Part of a small language model's weights: a variant of SOAP for these matrices.
Each number is 500 + 25 x the weight over its row's rms, rounded and kept within 0 to 999. Layers, rows and columns count from 0. Numbers have three digits each. The size before them is the row's rms in percent of the matrix's.

# q: layer 2 attention query, 128x128, rms 0.169, rows 115-127, columns 0-127
# k: layer 2 attention key, 128x128, rms 0.173, rows 115-127, columns 0-127
# v: layer 2 attention value, 128x128, rms 0.185, rows 64-75, columns 0-127
# o: layer 2 attention output (transposed), 128x128, rms 0.169, rows 64-74, columns 0-127
q115 091:509470492527500504510537469469521510466501492497538549535498523458536498507499448512478484528498480485541494495489521477540515493467463514471480473475521525514515531496508516459479549500510520518515475502502531501480474490509540497509461451461537504482519507479530538528558451497545522490488501498496505474454497488524494495478525475507495492471482470465488493474524531558494494509546
k115 092:486524567525510483483479491495513505517518472537486457484453512513547501509551536501521500483537530494477511511538495486522502452501491470466523490477511507481516504471483455482496462503472518489494480506486492516485488530495499478470517512534532504513531526581531463449470491515478504543533488521474475518521473491480497512508449531493508476517501518520536464456488488497545506501503
q116 094:516522482485492516509493517513495568515486513517493465479504521488510509512522487508533433519529490480496517479489535457487505490461510488510517473493464539499497508536528506485501532498487549446500451488511517456517492454513482533527462517455507512498484537499505489513506508475506521482498507563534474502512514485530494483468507549455536480488521511478483462495516540493456481439497
k116 089:499490507429506505483521498480536520506527518495484491489488496505472512485519479531515494468492449520483487501481456505486500471485527531485520546489511503520483429471466492475540519471483477497488514514491444472481474462539521504479555463553533493491530493471472528463499466472501539502496484471513509491520486479444487500551448496512528520482493504499518513527490484505512498536502
q117 086:503483490531473505490474512546522505447508484542457537488509463472517486519493465478507528461492524528516505519525494536505532502546501477497539504476502443525458485479487480434501506520478521500495479482531478517536507508512485492498504510477541516526541478523553512489491506512482479540509462504485501542519509492471476483489541519520494517434471517491439545512481501492509507495512
k117 085:518473526507531524483450508482464516471454534472515516466438464506482499512454534469513532503480509493485500481457493515465502499530487534520480469519461530512501503495517505509513460466492485513505498505484537452452483522535520484484489545492491515507520513488518502469488536470499576509496526498502511507496511506491500560492496519451531458518485482474558490498515490501508477474501
q118 080:527531456515504533519483502541529519460547478476497491449474534513489493537425435481515555553480482517488488516480494497507480497509509490477496552499479512485531476509513510498532502450520481523474525503514532518494471520479513493533489523513481478491444493523504503507483485472507519494509463488481468522487482456473518523544477484509489477494503525512514502522513499537480543480532
k118 077:448497512504543480537473523483451500497498475513469498540527484502481506494533521485476517463540535515485468493537504507517400538495505486517479459486500490512491528501532517501436471531461483500522511530487479493485513488504482530526520465475491504525476498540492491480482490498505509513468496539511512486488477536533472484506507504530449541491492535516489477451511466488522488504495
q119 081:485523502538496527535497521485493512521503492456522526529509487518499511514551511507521530488497547540515554499498505507507499459517479511481464490481480471489511494514519479493500468510462540528501486500516513485494509477468478532427462422535553505503520528498501513517561528491452561511506503481495517505480482478507499525533481539468497509498522529527531496494543526515487506493501
k119 083:425463508481508469467460511504508511500512535454488496530488527483533498511502497493548500473469506481450484532534509498489475544500534511512531477514468497488484491536445537468541527497511483499513492465492522519497467462501489488497499537468514494463477543477502447557496484503473533490537490515495473484472526513479484501489523543486503492468500529484491524500444484523502502519510
q120 091:486490537486504478474468505525495487491517483472489487471537478489495504523506489506452523501502512451477505507542512470539502517478506496502499437502511588480499488523488437509471504522514462517454485467514545509500529479450492499513515488492527512490462470526511461516487494491481531511549507514488525475522502507478493493480499518555515519483482481444521525481486487502527524448463
k120 083:524483444466494468505497482508482475513545547525512514496497529504476502486502477492468475508526486487504504487506522486480493515528485490476499498491514476533517540501539543496493491485549475496494498495495542472535507506537528500507517464491444492556502536483488487541462496486533499502462517507472454505492464505511496514480480514424467502506468510469460490484519446481523513527565
q121 092:530486540514487490504487470500463509523529477490524491495494517458560537489482547488448496516513467470479491495536495543476494524478471489499488497477476509488477491460558476528489515491494491470503553449506503462487466501512497478522484510532516502532535489517552488502525438547540458506522529513517513493520521519492503489502534546508528475487500499487516500524517473458487501465479
k121 095:538508492461509478475527455519562490501471530482489555532502466501446524547495487536515520525494506508508473509466499508538510528500515504485540494463500470538489537468477483475568493512503511540521508494518508494512524496475515525485544494499505506463484514492479537527494564520509492493485487509506499474472508475530494500475488470499518454491534500520473514464506491556501518537528
q122 085:466504557504490501511510513519503529497481518511500506462497460487504496424509488468482509535552526491468499492497513529530506502497504481453471496497485499458487468551519478547464489480512536523493518524502490497562495472535535471508491494500501504500508509455479494469495475521528512482526478426473503464549512509489528498497479491482469463534470519520513509519502513461506459474486
k122 090:524493452540556477488505454467548498499504442485517517501551524490497499507455475483474492479487510535515468510503526532461505529527521497522520485482502521558498526533481547487546479498476500459528480474505476519475499529480529489508507482490446506514507496478506508493487519510486451492532546522496529502467483465499521494493523515506501512455489502445490510498522480555509484498508
q123 077:544490455524482521513512529475500522488506459513495476513506476472480528533507501450510502511480478487444496525507504492504483489508573523491547474521549516499469529548474488531479491531454501525482481483526484506492532508522518509534522523485454462510501499494494493527544525514505462459512498515486473543494491490480469530519460522428513522507495521465501496483495515532501512511462
k123 074:480486583497477497515498470499543482494489524508509479504503542524541502467492488520499482507527506500523520482509469481491500493493491526560473508539547496508501502539501489487518507523511517471503504493470472477470512454558507468530541508493515476542490515424502495503460454499483522494502489498470496502519432512476503534494503536531528497517526465521484451510487474496534487494490
q124 088:459491487452481471525515548503524511513532493510487498486488538515470519541464490526488500523495499535520449522493515545482517534482524429518508498521504498494497503491508458509461518509506544518521431512526437534497475506518525528481452528488479515502488483541528493508526508499533509528479486478508495558483452492477477508513494471479505508515520480532494503548524527515498505514506
k124 085:524514540470484495445459507497476476471503453475491467514518456498516492472561548482505516523483507477511495496512510495527501468437554530514498487444495534494452509569497481512500499452542524433484514488471516516503525524514471488509518497487505494522487487515466506509503507474507504485506462512496472473497520492503504498519494506522501498506514493473521453464460459509503499469484
q125 084:525505424487502460494557503516504533511537511530521501502509513533483487486480530518522519506490528472484528537473504485504466525562504472493480526507498475545492486488535475522491495524495516497510486547528517515474483542471495481524462475495461540481521474509484508483521528483488475540463533520551475526478495514466501506474516489503471513515481469531474474455507481499512480471450
k125 084:471502538465530507521495520520505535516454498519499496487486505497531471459518487502476490465456474489511533446540516512541546509501469486492513522500462491474488499463531483505507490487452559476496512465470481449507525476463519473511501515516521465541491537496469528488492529479526488478513514495471497498504550499479531514518516523512501481477545528514524489490506524430493469484480
q126 091:518530491487484482558504489510507509533528511491538510499494513521514466489479507518541481528554459545484494498547508481516452525479491494504462509553504479515477469503471492521504522480518480520484487536497497491478541501489525526483499506540478471509520509548466512477521499473499504475528523553494526542515502488553445450475507448533516485517501512476510486481482528464478498488542
k126 077:507507472556497503484470512517500519500493530524520473531526455501488511541498525515520505513491506504471478523511540482517496468539538491510481431542510514489532491500466486520527510496481541545478490525493478525514539484497518479492503491500526508496475515466504537465480525510458513533499505472486474475534503481467524510501460481495494577505522533546480548496540478465474539493479
q127 085:513536507539514448503499532473443496485525476498522429481505464497486510473496487520520530494506515535528533499474513492469473509471482488540546478474493486455521509527501495508502490512518504476519553490498547480528495522512507514502520481475474490464532524509496499514530474505493503503462490534521470486497478474491518487472515524495507483445476525473460486433455483489524486556518
k127 078:492531460465534485506559525482490515501535543501500531515486551534487470505539502519518519502528443527524479488537478499539508486517527526523483501486511517519477499488487504455518484527497495473501469544525457532481514483510516490494455498488482495506495455457512502528554520492505507475472531488463524463512527483487515490517483490520485454528527530496490545485481505531528530449507
v64 108:505524521471532446491503497550460488458471487506498521483531552467492484483483498461511457482505454507480533526516502502496530466486500505520503495489508479497487549552543486451547477475478519518502511494489496465535475488509513519505519463522490548470496487485525499507489526480457466484508512522493504468509479567533521501492522525473523548488495489525527493491498521549503500463480
o64 109:484544475509517467470504495547467493496480527503502541483513531505494458488494522481467490494542517489484512487550532576480525484475522518541489502522502509546476507561509495472523495467509488500531507476487459518515493508552485511487475529481515508446471527480533462526506508498487480520502521521487532481494495493541510470510545490516550508469477507569527494480509496490495499508486
v65 105:514474507507564521497484518496458508522544455466505523515516471484481500490493495504507508537488462498482538531490539530523486550484489491516469460451471469513503461483473515476494476475472519497468487535453507492513422515500497516498474524536473476493483532527477518511488493507518496524498509489516496443493503498530468528498514528503509510506533520520473488494531478460441542513509
o65 106:502466483474500503503540522501470499475494494463481490545519439496537501520475510503518475500510502437471517511490493503553488493507451495551509493483544489524476490489531512506503465494491485515476513555469547534542540490515468485480445507523480495523493518487494486506503460484485513545500508539487506504513459492511506525487466491508502475452482452519531517498509488526544516549476
v66 114:532481496488500559538494500487520501512494512498442526505497515476506450494517526513521484484551491493500522460511494538442536501508509527455514513495497474489536517533474514503501561460486511522475489521524534513471446496484531488501504499483492491501466519522499508473520486491512508534461516482471528458512464476561467450524527524485509501559494474534483502474508491482508502532514
o66 118:515520490527485492522479564497479516518478522446481455523519480499560512503484487538507516473500482537517526486514514488474514476486502521501493523488509478549471501539505474487495492500531502527517474515513491468502508476507513538484545514530499496530504526495477457521504470493509504463496518508442536552548464498461469453511477543497489448505525465509518511530504474500515450506528
v67 110:507530467483481497489510478530513519498493556484508478523496487457519536490486544483492509476544538516474510428537465507508509514523515522507517506478473497511476499497511498528484539454475448510471479515497507452507480511487478517511519523473561491519510502505449505521464507448501533540530492495533490506509510514502494519469521476482492531486482504523515478501457518440471507470451
o67 111:515470485469502495514470521500496468454528497433479529517467533486531521509536535497488543526505551562520516513538504537513503489492500508460500523494469507507533502522530510501497518466567462508524497470514504521539468515485486462478503458458521496519487504519489500492484525463509521510512486502524512447497497514437488538503523500481476502496449513520509504501514476513457525510484
v68 097:488519550485444508512494481512502493527483489489510503528529497492497497546508493473514526531515525518486476526514482546539483500494518509440522527456505495482511521494554534465527545523519508500482490518513508477502540534502461456482508541511474505495492538468522519496488522526516506447478532533504496536525490538465501498444502491493509491470485451475454473507501478491541549498505
o68 104:477534577498458526525456475510528492524509475510510512498500501511445502504468536508490512532485530515480509519517499540522491476502507524471529507417473525507469527498473499521513530515522484511503438518509466501508475514516491523487457524500522545471497495528538504507487480480484514479496467464495497499540508492494488501468499475498488496523461508498482498491487506462506544491583
v69 114:518444497467507490474489520483483475518481559476546491479415467484494517523502497464482510494528543517506519479531533465475539442493472490499470475486468492479470497496479510497490504520490523525538510511501480519529496493496490441457510492542480490542512511457481513485468473496507485453454510535523494463485498503516524507486513509505493503515487460482531482487515483526540522501494
o69 112:532479495502506491496524519520476495513496526492491519506412571513522485483453490483491539517513536494490507451507446504489522519533450533500497501507498517461496473450493474490484506498524502498500470522494458491534516518539481467497527516486448509539496473477516509500469494522481458512492503476502511513493507445483532506477517534504483468452503501543506494489516536474475478538517
v70 113:523510515479481468546525508499533497526467495523505511461488534455451498538498483510494488479454543484528492528505478492494485480529520476529505466498476503495545501517520529557467482480507499508492536521484488514519489547493527502551463494501511538544517506453477489530507525541457522482491505454487532538506532487505486492526475510505519508489515519512489519529461560486504470537521
o70 116:469492499512542456568500534479545529484479553514500497492497500497473514514503449481466483490499485482498474527514479477539548446501543476518516502517471501525515569511559508482506501535503500515468488479461471488479529503491486484511484462463508502536503479512484518516506567485528481527507486504485488516541518485527505499506482507498515504513481495495460468500473485505494473529451
v71 102:518524512524501497551498523542513521497471500533487536464512483497486498484478534512512500471495485517446504526485491491514501524494436485476503515485483474492497482523535516524507479562523526511542496518477482492503520518522553507437513531534519519512479494472491461521533489557519503475504495487539486436457510491475477492479519541510500473545493499517457521499496492507549481515531
o71 103:536506508529501481470497508513476462486475516493534469504524463504500489448509459464504482500500517505452515474490541460543475494513488487521470492440478473515495526471512493456508534537482527521504455488483468453496501488506473503477471493511501496466518491518518459515561491534525464505555511502534492529516537499522461481462514482540508479479510486514500501488461496505481504444486
v72 109:515513482463469492515485538511482500495490485533534474476535495486452451514515494488499561498488497494526477502521540485511535505465514492537510479482493501504490502494486513512535457457487422548521478506493476505497548536534499510489536493496503512516526519426465504446531525456517477513501503540515510529502482534482505483472491506510545519461510511514491481495515509513507519534469
o72 111:474475539512489524497534539472494504484467487516460525488539500546509484505468484490477543473522527521502496473474513509476552484521509470506545484492485492504513504480456478542485514466527478531481450506492475528474473480536505530485482472462510533493492518537495563486471538476494463530523514461480487501529484465499527496499506496472514549513499497540493486500511485504545527471458
v73 106:516492501519556513444518489547501524426505512468469489480524488528504509508508490461490462512492476475544499475518461460519478527517495497468466541466520474504524514497545518514470479478495512485538522526508482529505506481507516535511508496475490447507470471482573482492505480496557500494473515485538531506497486496486500510491481482477475481456492495486502541540477536521519499494505
o73 108:488510549474511503473519514537520509503507531462478541446501473514472548517484490479516467469491534462480520493493514460535481523475578518502468548510511494468490527472488505538523485448495515484500519497503498501475519527508538509456515506535507456447491492460483515526537466511493537503481486468501548499485509523523465486490534500477480501482518507508474516512470523514473495487510
v74 108:470499455524513514475535501458506534507496500506483519488468512493494455479500508475525513484489458488518495504495507477490464513441549472499491488561517488487461471481533469521488495506501477518457507512463472455515519485476493481489536513473511458510512478497528541472504505474460504486546471498512515534515505552482504469492523476491474464495484533547535478518545499531516485530453
o74 110:484526456534492518471515526511454460448508463546492479477509538518521491493503498516502532478527496516517507547480466503456464475469535455496506502504530465484539463487511524538498510503512523468487526511505472541491485553505494491532522516500501474501455493509510526471463512483469503483477527478540477531521492548513492502496466504449487484513496494549497492509493486518520540458523
v75 110:526478460507512525538476519458507494521479515472524501481506526498504526488510500490479526507513481549490467469438521453475503475520496480493498490501479483465510497501530489474529526509550519521435498532507487532520500514542463532513459497475491551450523501519495518493499459495480458545553464494526497505497483521490518477500495482493477469515501535489509520530534492433509520501481